config.yaml
n_kv_head: 3
d_mlp: 384
bias: "none"
parallel_block: false
init: "normal"
init_std_up: 0.051
lr_head: 0.00652
schedule: "wsd"
train_tokens: 93960000
Each number is 128 + 24 x the weight over its row's rms, rounded and kept within 0 to 255. Layers, rows and columns count from 0. Numbers have three digits each. The size before them is the row's rms in percent of the matrix's.

# layer 2 MLP up, 384x96, rms 0.206, rows 0-144, columns 0-95
108:100102133157142085124164128169118180116158132112149081087115106128119131118147124144077144173183115115175121109095102142121092130145141093087138153127087139152122126148131128157148128125152132125108165146126130085094097120135125152133133126129105141120120079123118141089096123143146096146
099:107113143152134153157092142134130109155164141163135117149133121119134115107155169147090144170128136135145116137125151094074099170138150113100164144105144065131129153134119124122127111091163130078145111121156133104120111089122085109150157186154122115139124125113098168102103144102110147131
107:155114168081126151145098134115174136141100155111161122125147102140125076144103127142125181077132123153105120089149088140137140156124109142155094100118118086117143123158084153121116137117120159101141135106154108144120149161136107151087147086146176123130119130108170105146134126131157149109
074:112136187116134095092114139125158092115079113121162085139114128070115114137137167143161137139120136163155149116184134121071136150124145134153093105099141129132121128134103171152105107112123123161163130168134136119113131119133122136127090133110179151082118166097151116128127130124112144126
115:115094088114151146102127085127117145106145115142166112133122087119143145118091071143125135154141139132132115151122152123116172121103156141103152110101142101193101113114118101124159124158150125146130128128114138083130170093101149106150129158160084125145184100157101134090115106112118148127
169:108145080131102125143131155132163130110164139109150123158121130120104154123123147131099137067121122117165148190153054116091144143114170114093097108097121096123095126144109171128139175123130153131158154163128132133130127134118125117136109153123107134124112146147166144135079169121123137157
109:120128078072155112178152126140133144104085124098160143131135104100123096111144165143120109119123151154130123125178086112153154127123137151131113105093155149163116115130109139124123155171152164097164139108133151106102129108157118136113121125152117150133129167158140134124158157091080084103
086:106120141145148137119113132127129130153117130093107102126085149138115142158150137089150118104117091157141128148195146170136150114106111125165110103106121117129135140150099165170160138158116116160125103115089148124144142132147148143096094076131187105135157144131159094142109166099082131122
105:124132116072127109107145140116135124096094101071151117126169140150088056111119150126139124134136142155112113090124132111121147159153174146175103130134129143118127122159124073135144158132148129119130154106075111156160133174157146126116148124129143149152141153112122114124091109137089156114
100:159149167106133153105145115123157174136162134115129159142142123127102076083102096123151093145152142199132105118097138157109159117107127122153125115153123114114126117100153089132130135100122173145128157123121118079094159117096116111138126143119134125163173155136089143133093095132105132104
106:101130114140088113170136133172118179096149114106108139136166127114133129122176156129100121163135140087120182119094134180128123123126171165123141103105098141141126127147125150098134113114137152154150112148126111125156161107103113118112163155125172145093081085112121138116128142152162156148
181:131125136130176139079142141113152089148113123094195132150120126103106090136152087169135095124126138100128163158125128122136154136140081101136081106127139150108103130118094126139138137126115153101148114110152142164117146144073119163118168133116135093088144120146108101115144118074120150129
111:136116142123158143172133130154132122158074145156116134132113135118138085125128112145106162087133146106119086110131096131151153154096069156113141112118111094092059168114107134119133117143117117111117053112131145124130091144148103126147132106115133181099145147128137150147146103151119143124
116:100135113130166188151118128126170109122103130104199134125096131096106119100139143126115147125122104170119100127149101123137097140127073142155134156164142143114142138131139070134111154159131158172118116127115162112127144118122168142149158087129146146106156120161138121153078136106106129106
097:130101149130166120139135131143090115126085124109136094112141155138118153133130092124100094139099178099164111131104190125105143114139113105133132092109164126118089142142156095089102135153171172109161126128114126081095128116105147123124166112171146152145101093107124139119149085129111126148
099:159159122116168118099113148090117122112133141119129161142090104126094136107141135128114107171112109108092147112095124135094127170100133156158151108156124131084141137177129111123161161135134143071146144129149169139104148180130117136149135146107150114171101084132123100115155127144182147124
072:083130102143119100119132150128139122142108148142095138129122109124111130159118112111163111115145118150116132122163136104115171138135141147162157119066140102099138158131142200103146110129106128182134089097111098146128113104096126148123143185117115171137102112096140105127115139074154166143
103:113121113145154085155130145115150132146101157113126093133114148122119180123150138099115127121137109141148154157123122173123155130128125170088136115164083121126126135127131155119142127068187161111133148095133115135131116123105070135148136189177096094142139109125137156119134154089100123153
096:167188126149107121148162137131147124164147118106109127143147133123075129095153134083174124141121112114131129132117130118093183114123148116160161101133162110115082170133120138115107108127118098138178088136103126100094129144083111104098116116149121130143076123144129142168100130150147149118
097:119102155128169095124128162109121113105121152123137150173084115146136114097111126154085136162140113113170126143146132114146115162118124099128156111128096111121128143143163086117105140127110117103148108140103118104113075115068172119191162122154119153137126144104186124122127148168122139141
098:106116139127145180120123150161115158144163155137191126137121195121095154141135131155166139145108139100149147117146130139176086108122149127160097128131078121140122149127152104134116153156157128135129129074132101115106131093139124155126134110114117095120160119136100077092083133143125133108
089:141141117116119133103165102154115132121139090133108108156121107120106145116181171146110142105077172104129143143101163153115136127147074166192153084139108130125101120169104128104125188141138125168159109102098102139127133150144128115132098121147110132131102111145137122088161137133132109131
082:115123118105095150109108110160120122104152150140128172142133094124089112142157151124138130159118125109172140113117103119185162101137129158113134108145121135133148134153104141144142148180104129199102119092121132066108104136090136111120069124103117159162119111120148146150121174118135138139
141:106097166129100099136167111122156140093151126082147093110125115149157109119111123147127132138158138148138122081080108162140170129098157118131109145115108103137143146157186126153149088143104108114105110124084126105131130125082088138141159152139115094147134115126076131142140092133091153128
079:157154103191106091148055124131099127136120152108121103103173148131142139168131134126155151128156130161119137132117102145150159142128142168092155105132116085109118155112127099127193110100151126122109149135107126120095136149120137139139090108120122121101150135122120152097103109160156169155
090:137101141112117107122107156179154124092160112137174147111095159142154113109101121143108159116122142125120145131170113131103156121085161114098158138144148138100177127129133121159143183142129117158167173130128138101140118138186124123150130155099137155099122135099127104077146111118106145091
088:099132124175147117117120138091144117118122114103151140133136130112086085083111169159152099139128119093120131130069139139140179106113152101130152104158115148133065117144122133117126120144155119142105138104094155124099083168115105076161121106145141138131117101121159124084111147134127169130
089:156132150129162166141089143108123116138123154136130078158177126122150100138129131135148132121142111143147096123142120154132106151158123106071103125132165094103087153105085156108128082143136169136164144114129099121080139117124137174163090144117117140114128120081151119134121167137101150162
083:132125170154118114105101159161111138129106134112139081144113078098128169089130147142186099150121127158135176119083113117138106126125105097136121073151141141172139144149100148154147119123111154128144121132112122087093118121159163136119122183101150102122116108121127155115111127119175128152
099:129152118145135137110093144144158126126146160106142130153125135100120124073137115099104105194126132130133132147095111131136154095167106112148157156160101152130075131119119085108083107100153175103109117155107135114092094126118118145145191119134146118149141156126126165092118113136143167112
109:177146163117139122155091141092120098142162168128125131165140107138105122142142133143115154128107112099156096142122079165101181120137133110149129105132137081079093134098171157080137095127113149155100105131131090122106149127118138128148139120171146128086096130093122148155116141105128127130
085:131118137135133111079128159072149101129129118157155186130173145139086098152121145119129093154091114180111131127133124138140138103174157142119126113116128124149147174115114124122110123094092164159169139143141173146113145101151124148114135067085145130114104112133135101140098123100128132117
115:127111098105137139124130102156123104128128099143134126138125120111114123111118130175122115175109086180116120167114147140105136084107194136112159116101096111144091140109077116134129129089098166160120136158120165166129131108153122123142133111154159117095119111115096150130106132135202134113
094:117086125118082140198145134153158120092146144107178104071161146182160074125138141098161119105133145157112097085112131131156152092123132120113108136151111109141116142136097134087154165134144136092123149128112111090135143125135133102150138132110097144150122140110151151118126118143139145132
104:121115141142156133101144165113122179137134127076112155114128144109096115120151096123128130127139110106103153155168130117096150157171143140160175119104112159145104152140106142125143160126129156118104162174110090133140121150084099156078126083098133134127116130112080156131104114130104109170
129:100138100115118137111119143139188162100138140138163059117134127123143095118101186127140157132125145133151132100084146121106145127140145168112145141096127093148132141150141113147108088130106117139119167138107097135142092135095115134126143122102074093120171099148110102123100092139082128111
088:145157151144129159164143123115172118085084136180146134194144101142168119138090133128142143159107117161141110128137148170130167149124125133105129139135132106099116180130157114170132103150138114115140122126129105162126128118109094153157096083105131113134144156105126105136144114141063123144
117:108134143137114114137121151099115092145152091146140114122150139153088131187157156093108115153105122110103159146149096104158134144125149104154149098113090121105064137138143110106127123124162131147139149160121094134148146134099129111158147089148099169145121138116148096078138174150090115150
099:119158141108122111139128106116136121126141121135169097142158121144173086198169138140104135122152145145149105134112107111124175153101191144130125179103190089112131154142147132131134106110113130086135112126112108115134122128142079147148094119110138143112156105106102114140094131108096154110
089:143129158156163105133152121124141077111119163099139148162108117156091119118137165170132139137127085154131065147149126140124112134115092118125152117155153106112107134087149131105110145126129145177157121132127133107151094101094106111125149161151147122111084077094109132141124127119065110122
135:093100142052114130117124143142141115124157133125110148125125147108121104110144141155145119071116141145131144123079123144082089057127139122146135164103138116086093149095144162116114121138144142137172125152133176145116114151127133122110107099126150135133097169103113101133166137105112128088
112:148131125145125077125128105111112115121130115123123109118105129163106133125124139096150140158127162134160109095125133131143090171111173126114151116081098116060119119160102125106139173133168149175145146109083127104142096115128159118147137103120163111145150133141139107205121113122138163129
091:114181123105134119145139167147137101078102096109170118124149159073120134150134068125103125118159145106108118128147111116134101149133134164112090123094154145119099182179140105151128101126100140138155132172138160128119122106141159115194138113114120123144142105127127121137106124145130160109
089:133151188147129109111104103123164115155163135133118154156114084131114124151122143110115183109163139069124114134158137119119142127151162163127135101108103133164105109118144153127204172139098126141124109105115155133134106162156117121091159138123143119155090141141103146174129140153137124138
067:095129118151146114074125127128215094139099161108142116114143116162121148094152148134148104111090144146135148150124156142131153074185108126132150102125105100140151112112170146111137140124144104147135111137139185115138087103153144117113145154131163124129118108116151134145106099124096125100
072:107123092137069106154104135166155154103097105153168150073120123102127130165084135132138117132141154081126146133151142118112152132092119169112136086153126124128117130159099114145175092116147151136120122120130134127184147156125117134130118157134166144086142145104105139110137169155100134156
084:149096162100091124085142193148142140128109157119085137122146161109164098112141182128146153146146148125103112121100102138116119133116148131148117122068189156092131169094133099131135149137122146114146131163117115138119119109124122132129122127154172148116121165098141101125149170132160108115
093:114098128082139157150099118151177134135107141130125153106104113129147084103151150159131124101130138130131182100112124136095154153176099158166143137080080120124141105137120144128104129124133129088142155089125148131088125081152132142151087148155128147157114129150111120172121099124096100109
099:124159187075121136101090138171150118155141133118151139148123156096163136127143122138121136120119129129110115128098096132128079161102119099170123099151138163126118124145109100163120104153081136120155109103109128080121134085164111135161145179082141140128131114142116093132110116116152087131
091:149070089127122111172153107124152127174089136121176176099131124131143154132138127083116106144148175107088130141149169115126101134109116117113125063074119137116100134126096140117128102135159126138122154109131118132149109132133151115160119080125103126137178113134122125110127136110085125110
089:125093143095186147159120107156177087130098153110142120107145102152128127131163109180108141085103110150109140089100100095169115168152101134145112119116096106115124124170122120125125167129123162133132132101125111132112066140138160131155126134134118140144089143128152110153143144124169102122
096:130098126176126103172128165138174130148080116113095117136148130125107109165133147130157111184142155146140111055119126146133141115129107155112114151130126104178107143102136115108141086097121162158130095138110155085139105121164085126163148120137141137101129137161134113111111124130149113096
078:104115169124128103128151161143165146138151157143118136126139126113070132149130128110109113098073124127114173088112091130110141110156126100158135092121064159146121120137119139124115136149103146165131101140107117114112129128125170135139149155132119179160095109133109133184134111080158164147
102:153120134128163183096132117127153124128108098117179159089093137115090099148119110127111116163138116130160143106105099115126118152135118155122111080123094110145130155121120101132109142102147172101132168132123081116132116140146089124127157096136124120157153141142056133108099086109089124110
091:122160151128100142153121162174088146148174110128135165132138135127087115150172122105122146139093107099136150095149126137129122112127133123110133112109105110114134176167103171103132141089122096129091089127120157136141126141139115135080083093144136153116097177151137106134173154159148153139
146:128139114147125097159147146130112144149130131124131153104129136154104105138134110094126095113116134123118133112162133145126139066125134136104171106116165167123088117204128113145155149141131204131132117105141182116154112156116104120117099098092115100093125152122149161118117104113101129082
075:121123177134158105112094145126101134130107117125153162130109112153101109072114121151092125119105126142166133130107109083098117135159136118146154132188120056091128133122119123122108134131167104117125140136129168135165146146152164160139124109172086153126122097141141148128136118174106127165
112:104118134129109131125134133152126116091160137136147117138155111080140141125136125150158125117089103110140103140073125120154112169131092095176099125112165132107098169142112135145106157143075166146112096110105113113097112109136152130121122149077127126147064111140145147142070136145158149144
077:136146118170142128185138097107115078131109142143110096108124117128106165118123126104136132113118136197129078143082153159145110172119114134097120103124131119140131148129120140159128105140182128178142178108128126146137086127150136089128152142116133161158110145120093093150147156112125100139
108:145134132131109088157121123086120146130138148085131104148154141143078138116158133126141134123119125109112112104133112135155129061118123133154089130129108156113063134176157118139145139163117203120132147136101109137092093151122116135119120068104092125146126154132088145152113098123136148137
117:123152159112104149103128165120119090150160118099137114125132106109104181110134130106134132128121164140142072122143126111101101122120146139137181104117182119122117096181141054127097141133143132120173144129159142139152117134119133097141100124116134155163146115138105165110109148122134114068
103:134113108132155143108185115083124121107129111112138106145130142138114127136133124169111165146159130153106129149097114122128171122108161157143108109148115124177114161131127130135141129088102102129158106113086132089149103114143141174125175175114127111129085061127116167123108130141099114083
099:125133155114126115120124118088123148171129121115184142162118134148128095168132130121122136081122111161111164096164056133134144142095164104103121110144150096134144121157119163172137123089137132135110107101138122125101155145124142173125141139159161133080129167140151094128125153129138174146
082:083131126145145079157165122163117143111104131109095117117150127132100176132137159102146158108127157127099167118062153133084140132162106170083109134105125136158139156097157120155173135106126161170149120135113112152127106122141160129136148090106086122134124141148127147113136133137132145164
099:090130086155102170122137117154196152080121131140139111122106130150126098090116139146094142156159131104140166117134108187096146127169140137136165131117132098132128144150106125127137105170090150097137141148169127119133135107096105121142131115148144077137148112120103126153131087106094117100
078:199146147092146158103128138096133093139159187113132130108064104149108135104163140135120163150108099128119155147133149135107115118109132117148124149108162109110100090159131157130136145164126134118164095119076160129126150107115144110139127107162113125111121162135133129102132131111103122070
077:099134123124154149119136152112138093131090157111138123145189128099105149138117108116175167171132139132187072147140101083129108159129118126110133111128139118103101166081115087135145100172118163154131134128166114126142100126115116179114123120093102120129120106128148128122101128136086151125
103:101094143139124144142115143144167106132126189081104128107051135146121117107130133126118145129131136162111150108141084140127123134110166152132094139137060150101119078131141141143164165120131115120149125132116121156160143150100101160107150169109136131112079133127135122164121109109161104134
110:108140115148104148062132123134161171110133156116148094113113174095125105071133137136135123176111134145160186106106128170134121133146157136116206134143133130115131125109120127165143106089146135143117121139141116117125156125106153112127132156115150102136113137137079101104132132114124178099
098:123118108065185136108145123117140141110132134119180107094117162104145119126146102102118120140087117149137121121167099165155074113105145150136124094119134154138167124133126169146098099111126160124153104112120106125156156137144160152097134103126201116129125141109113075107113144124146122119
096:135099114147104073141092170140135163103110130111144165134128123102089146110151167127145106101059167098148118136118147135108111131162085083133088160145113118151126130118124121134112122108141177116135112130129106109104147140118138124170096114155128096151138140143102135113166130099169101095
072:147107183104171187094101160156108140162146146158133150062101130121116132104111119108135137136121116156125114130117122153145091153165116129147163117092150113184152176139141126122134117139119157105094115150121113143119118119157131106102120114132098142131128110189111115160113107138101117152
090:096100126107119149183148138136113081110120134113151180156124132106095121172122129111078147123118147174128134164135138172148133112102074118155190141114121158086109125132112166134108136099096155115117145141118117106116139104142147139110122101117124160139120140109145112171158106128159136097
086:142111148136132144081109106114172142155147112146137118168103159115156142107144109124128123122160152131161092133075134107123133142143100140129162101152098104145133141149112084115140150155139166147160122136149115146139099108133062151149098115152131100162127113093084080118128103118145075143
091:117138097141185163096159131143119178141138162136169118112098130091132109132153126147158110149097109095170094141106105147160125139108114135136138116115104110116109097130116172146122140161150125093093102142139086112098148129145112170099107156090134122141114087119125109168094168116117143113
111:173110085081138128091133136114135116105154144117148173164151122081146124122134094121137099103114122152119135150098141111173169107097131084161096133135157112136124123113134110149130134155144162104148102131143105140095118161145143116137116181113150124122097059094149125115133101102154140109
101:153131138167090101172109151130119128146145143100141128110121118161122083148113123090161118137103146123109201096163094110153119118129161142090140135131134106165141160131122103125121174154127124113139137103117121099092153126130114186088131097093158126124174110165131103117114124141107157124
088:115099144055129132102117107115088138110159112102155118122135118096162142159119128150142094120113125135103085098057143125147111154153133139150158139125127114153149109183134117131157123153134126118124141140136161123101091091120168130165104123128086106144121117103162090159095149113139119152
104:124113119067162127088088099113125126115126140155157132112131155137146104142144150130106153133104136196163079142113152104126129153141130134153120115087138132172149128104158134134142135140171134137133118097122143083133150088146182156128128124168111122120156081144119115078137143132112137091
075:147132125117082084101138137127152105117100109116144152132103105125126103150141140105159093101117148126148116120125141120110174129109098154156126148083124077145171162155113149133127137159118100120126065108102123125073164164112114128115100115152119169130129133147178135170116135085134144151
088:107094111098113132120143107111145139148162132137145068115116130155109143128129102108119130175125123121163164106109089126122132115143185151119122079152103151157151162101127126155099138115140167174149123111108079168143126147146152136072152144139173109150115116149111122113148128116155090120
083:151165126170142149094138151131145078144119148140116105137100143135130122146120111138134128110115117131122108142099071131129132131120112096139130116117134066126100159123096162173098103127101160152107107157159086186144117128153100141142139161160160091080145153106097116117134130127092115159
128:114145139124153101108121136152152132148162143082152087161110129095155131141125129127102128138110142093160126185137185119148117108136134146151148123117146095126100142102082174103142099117141166122120126139148111107127133143082142151100160097146137097128168117101143109068127181141133126152
089:143148103106132134170146126116131119138096115118105118136106052157129113139145134145160129046141160118117152123103098117139127141130129134143139099155174086096110161152085112137149104127127153121177150133105113129087144158152096092129121157121140115111108147118145120153172101160131138127
092:151181146115144163123095155103096125107147116107130115109121118064104126143163084091123129126113126137137113161146161105139128129137136148129108096125153110170073169155164112147152147124127115120164160145139128124160106102111149122145140127127117103123090083107154114143120091072097145138
100:119157137116094114168103113170127134122138063112136154094139147085111133131131143112076145114178141140089146079088135110142139178124089144119121128137128154143116154133120113120113178115116158180140105095112123130082105109153115176119132135101121161150104142124156111125116125134124141113
081:150155165159165133165130115176146094150195143101115125071138145122129118129135176084127102134134156124133143132118115134126148106112125155105152119164107122162152122165095142108127135109083094095134137133101072135159167128137107130120146105110115174149127097124139141122137145137132092117
103:136126140165141131127138142145120138148174162128166108097130116129162120150094150109116090123116134131150114130125097130149128111107187080147093158164105112135102122141104138179119095183113115079118090164107140145147155141134099110115115135160178087136155121112126081129106134114104123131
073:109145113145148156097103168136073162145103114094113104108157160107103169134130115157142132134098108126112147142147108154117161113102154122120154108151125129119079119138119111153152120098082156159157150139131157145168091109145152145123105100067150128096115150114104159118107128145103116091
068:168100194146133134092119114092143125156133118109149148129132113137061104137076151106131148138120173101177132088107135111111139097137167124171105130121110110122141115154148098158131089097136127144153113120140123137131119098165118135097153118089144105137156143091105136157103100138118110137
075:119102110137109144147084173083171081149133156121160125160145109128155085113088175104138157109112117134136102122108070137108149099139119125141102151148101151131098110114110100128178140093149117158144121123139114127096127134134121122124134106163105105108145167126154135125114146130097173090
084:115162151151094118137114109121142076144116135142112091121134098169109135100101098118159110123117128116110112153123135138105128101136141161118161116124087111144095110158137164121150093133108183113146099132160113127167148146128110159161124118169178146120091156107092117095108117077148167119
101:136088145096155094150117144087094134149105139135136175129161125154132116138109128135181121103122122112073135136160099099130154134098138110110120135138059110145097144126127182128108123082139137142123131106091156118116131150129148147134148124114108150097134143081095126120146170179165133127
128:111110140112080111095112105148149191108140131101152153119155141103112130126181099138106105126107138108169151123127153139195111118107129124155127106134093149145136160139120141114169144170095146156134126141109108064090130158119121138105131100096125134111096107110114147135104162102156126119
100:120125136108142150127091147152114146097078120128158109155132115146131153104100124147128151126154134103103125154148147163111172166066138123098117099155145068130084133102124157124101109110155141129113141080114113108151128133125124095096136142108153128099124130061126138100096121112102167143
116:129087133164179106143171149065109101143161084145145159133127123148095099168122119112091094126136129105120104150151119153101138128098141092117148135114159111183100155134122119130148122138139116140111175157096100133127164122100142115117148103160146122145154106108117102086161111133122122117
113:142168146125164156111141180140128094105120132144105121131101148147103136102146097131111141096145137137093182158126126159130132151156082098126134115115100129102107157130082138128129139132163120124142130113153116193107127112115150149082109103161148148134087106100152056124142144117126110121
095:126104156111166135094125125140128179109125127150143140140124135110092101130145168136128198130103110114178118133152128138134121123098144150152133101106150108130132133151121209147113110094079126103106117129127159068155115110120154122108112127123129167132104122106082130121089123145170133130
106:125109105141140111164150161147155133139126153180142157158156126153088091154160093087086112118105151097127127088144118105100138140120130126113147122094124134138077123136128146119134154120100104122146141168114122114131103165120146124073126154116133176138090123112109133179116103092135129175
099:099127140144148165121144136167127130146148141095131135094110101184119127133173112115150172134146101132105137082157118125098097126161141127121192150099108125121101132092079102119124146146103108139116063142102175126148164163122100111134157136087123116114139146145126127130133141154128133090
093:083109177160116130123123126179127161148106153132153117095113122105085124113102098125128123130095149107077113105122110152121105112135134107119125088129080152151112088110100161120142159115148117127094104155114058115122124152161100118103144179116130132121098089113125123149128112144161115143
072:167127156155092089145115122138133169124155100111148155167137139148129107146124120105116119103099140096146133110131109144153117177096132137114108123160156086131147135143088126090129132101137096121121110121074142101101076155124157134124131142153133145143160152161114192145111133164160093150
113:118131117143069108109084149118133158124117150102173096146152129129109100107142168162173125155112151174112127135100137120129102117133171122155109152117163155146106156096104151125143152147097157151111136119101114106089143111118154119114130110093099137145130157198149127130120139095115144092
099:132132107117108134088103143143170139152188132170168145143112169123165090130134097151111118119097150150104083142096123089104137106129164150156141158064169133165123119124144107123149121125115136116122080151131109109144106118118102142106107130132104128110127134132074149167137114160136112116
109:126132140087124087098121168120144108141103124081144122103133161137117110111126110141181084164083162126081137109122106095117122175126144120140097123140133169113142135126128102135163116161115125131122148114071157142117108147140121151129137174066111126155124145122118097096114141119089156119
121:118115174116145082118106140134156101142095108081098124144084097107094113133123139118157132101116174176170159095172141095122139159137133158128102122124138125141105119126095112151137116131147127203131105158128132117114155150141147169119160127106154146098121144160135157156122138123102144125
073:152147149148142132160092181175126141098135131148121173169153178134092093142117124113092117143116136134149138082109116146148147138128146127107119124103112123134138167141172112121063106102105132124154123118131120164116111138158124135126138061143132164145111142096091113148133148097160148135
134:132117099093128153150134161103107138118122150106139110142126150086122116149189117089121126125133160127156112124119154147079074149160121125119120125107154120137116102115092142146139112143207095135136138139140152106151131119144184103135082135140122145125122125134099102119112108090067123158
144:151121107112129142145130134082120110126123148115138135120139125131140105105130141103132116166121119112102160149131132167177180158094114103120110122148126150124123165139103090131135102126162138164140143099136086139127170125101155117193134085125128122122096116093152104054139141099097101089
142:184098169107116095138149157129110134110109145123100096124083128125156117060089122110162104143113149150142114132132133134135140149131175129151134078097105131116109154163147119112150127179120128128144113124110151121119159146103122141169120126152123095164136117150096107132159147066100111127
091:143083151105117140088150119147119140169131138140168139141160143143118126123159151134110127118126105155113118164089145097092144157180112104156156152167128099157119099114129124105139093132165149136147151135102094114095135128102116115111133149147165168093167093097147155132118123069097138135
089:138176118163078110128093156113109110145175153108137119124143119146098104128162120096136112158089125168114088141134126129128077140130140107147130135136139182152095122122123122109172189163154088158155118120142144092139122112157120147163106114108155140114131143118149132084107139147105126106
121:189140145167142143164129158114174106144077142139116116143144105161124101066109147121134161135125135132153101187135105125117157120133139093115128135126121111082099180111120120117156125110118145144120144160151120124132118129131081155150143086153148133114127148100142145141114111091072122124
082:113093151140113163132124153166169140113121110155118129114155146125132107107133125114159172112132148135152106104139146086089154099177132149124118139108076094133086124143158194126164133113114109116130112114146114116116127078109125151102137146118096144107116112131081157172122117098089135094
102:091147138160107134128103133194119124114141116118163110129128119144069110143126087148134098110115139138129149126088101135082097143125150083123108114134118131139088164130142127137146157136154113114110136141140098126093092149151155106128155149152146095161060109178143163141106118123137163136
127:119106128099128118129135178135134076109126150126142121102110133128141154153138103148104090123100119154103131102096100124126094102125150122109141135160121122160097121117108100162130124113105152110125153146107154148148147152146187163102140147104177088139091112126101149129097140150211098131
077:120112147072160161108079151142159111114146126124141148098124113142139125139157135114102146089114110123159121110124163137097087130140135154142128163132139109160175124150087140137129173131119181133133145128167123152139156106140160126110109066150140119071120145140142127125171145100128087115
077:158144138087135169117119175167119111123096168148139089102133145100163082133131153165129180150098153117120169120073161127113114137130133121095142178132140124125120136089086142137159127139135095121168099146115100161125120079116138116127104138115097131084135115116140116144134114121120103134
073:146137170174086119136132136154118107127136128132144166128118114127104126117092149135072131133117130147085144117111122103092150132121117114086155157149093122095175138187125138150146121135139116139116110130085181109091144129120136099139119091098124141143096131161118147159164085156174119112
075:137138127138130117137111127098153120135132171129124194082159095154141090148129125117135149117097126140134170149096146135100118152085173105124149111110135157096144093152129134161094114132120126140129122112114115121133102088084114100127095087150182165131100121138079123081117129108146145109
109:116160119101134103128179139127166116129104156085119136140143156121153111125101145107122180087148136112139106182129129134133162125145170162153107117117164108154158134103104161126163071128144136171142115125137067112129145128158128123089138130097124128136103136100112096148128148158159097140
089:157162133126132139144115138123123138106120143157136108090095116142131146146127170126124115124111129164109095149138141141115139139146128121129125122085172085092128173128148141146133106124106154085175136090127139168143110098142104139155119126062115161112163183075137128127151101156124079157
094:131136137119128103142099110134112108157145136118160100170113132134118067143123140150106174168110152103183112090134133167129089144126142149121157152116099117081117168157129134097109126111109140114104095134130125135115108097136113152186180168115147107111122145087164133128133142148158147136
075:124102165147091115123120162090110165174128168115124126113143103134124121167147158137129093138112127094138157086083131166137168130105102134138129068170130175092154107134104113155126121100129139155143104125093086121123132094122129105160117140131172106117092120143102106110142139127154110113
101:174142168111148194115124114121148074115129112070140140157139106092112108135093125125143120082164141104064141138111134146102172088129104142116118120145130086138128141119154111149124157130112125135173091115112122167116127133144122135132164144127100118101136119155114124132158083114098124120
113:135146152172163101079131124130146083174135135103146169153141108121135130148132134114131142144158144131140124137106117081140139149190153150132125116100122149187126146156129123163105137124082116137126082124102084104104143100157112174136110137093103133111150101104152153152126113166128131106
091:152104150097151125121134126114116166088100116161148115145114100081164147134120136123131137135157167118108143120144136101137135145101144176091094098111136150127101156177138176122120144153118154125132085106119154123129095114159097134138078064168110142126152158087136137111146158129148136120
126:091149166117136123148073111155096125151120138089114111142102111173106146126097120157158123115148121090109097133101106089137143161126124136127133115156134148151104122137136115174128155142167157136107146133112112109114113143151119131118076120091094153167139084130097090079154159150121110162
073:179153180147113129127116144133125118133138160113119140127164125117079133128127134084112151124110115094131108156201164095137149100111141104155118137084135140144099097140116113170141107127131115146126076118126126139152077121161129128099099097127167126132121183139126125127083162104140127121
072:090101098130090109129115148100140115146152155092158152140116125195130140130142171117114093146142150168144157145149130127152142158147155141143086116091132156156108101107127150158167131132134175136131108129163140140119160144119149125101122118139073118089114146143146103116108153078156159119
092:107158127143145126183111118139149079107104104118152125125145112100131117141091155119149129100113177129154149099127125118146156107101143152118149137074154130121136174159157109150127111116135120130106132162120116164151126179127129102150146132118153131108133136110130097133149114219106130181
079:148117147159145106122131159196102135102156156096113150127121123155156122134108118137100142119157123131081143165158128091110091113113133180110160121086124135132114097121142116115136137147177148069132086088104122113132148115117166122150135130129110127066108170102110114129153127116117139119
111:109102094124111121120110147133131115102138152106143152105139122168122164147113107145125128154168168140124102125050147112123127131157122128149141115140119188136134154118180088105147137156114137162151157120110123096110082112099174130171141117119095095122133092145167141155135113125091123110
072:119129124129144162100095165156120110108118137117113134119108139127122129146177134153114144154070090102065098165105118134116129157123144109121125121122168115088122140113119132144155117137120137125162142129163130128117103150113122161097085090088182194091117120127169151151131136140139105156
117:123101160139137130144088178126130108137099131105101130120145123152096100127179108098190139090118128111110101107186102097126156121128095144133090155116141129146100142110148120130144122151139103128171121109104133117113160127124129119117097129107115190139105134168110080182110125125150147138
076:154131139142123143136122180130140127102161119140162134103130136128124176112123140107124138173144098089091145121136155154087116150109152173112125120146107145105117109152129148128119127074119072141139088123082156134106088162150109115164075124119092102115107145140099114162123164158129138152
102:152143126149160056093134150117146105112078194098150116177121137141112163095131122160146136088128159124149092118108147130164143143136149146142091158146084104129108147115150116150114122169115134146165127087156146134131120118100126121119127122099164126159137096153144116121138164129124131119
074:094162139170078167140089140161133130125146126103173159111101176098118104098112123095115121168121189137145157092115156155068121104127106112120131145141117160114093106115137115104148109125144105096159143111159169141142090101123129143118136154129155110136130111119145118150126130101138114121
108:143081091097118152146175142147115139089094152128145127140149152112131176116192147123123137163077158126145119150080128137096140139106134107163148117124138107144133118084151124110098116138140090079162165140141113119124113093115130121126132146143163128139094084138107152113090105134108122144
133:135146165170143139164166130154139139156141157132143138124139094134084117148125095147087146099081123102118129138168130135129149073146110141123151141149169131140056166150153128140125102153098134130105110066123112154123099122129095112127110102102101108155121157113128157161133124128117100132
099:094107146152092137153099158117122105151107143133170099134155119162104140153145129158136108140123135126101113119092097075099096102136104102151130104117116093133120123112141126086135082145148163102153140139130103093137117135085150152153127140147118138140139128144105092131163168054101123159
162:102133113119135139152128131149123123148099121136150142120122135097112120128112159187113139126138132199105101121115094116109118160076119114137094127144113128136118166110101114165123160161130135160147109114086124135084152118152098169155132163114129137083155124155124111141163187127122090175
109:168156156104130154113117161110150133099129112116117162139159144151106098094102120132116147123126094111113080137131121138113112125134194149146121133147150154104134138137125110165140153156077155081118175118120152140100106130182124121173098129098135131166125118116085134099117092136149106097
105:123136105127165153116136116114084148127102151149140112146108158129151139125167149159114147115138139162169109118096145098111163108091156133083137128106082074134119086139089154133166162127146168122167140099141149127130122089132136144129095155112118136094131092079114151167116114106116129112
085:089120133165129133141072133150210117106142178089123145148118091148098148145144133116105132159107143147138106126175159089114133098101120108138105114143104094140157111123165095128095147140120157119130129142151099119090154111078089145130147119153132123135148127155093124110133109116124128119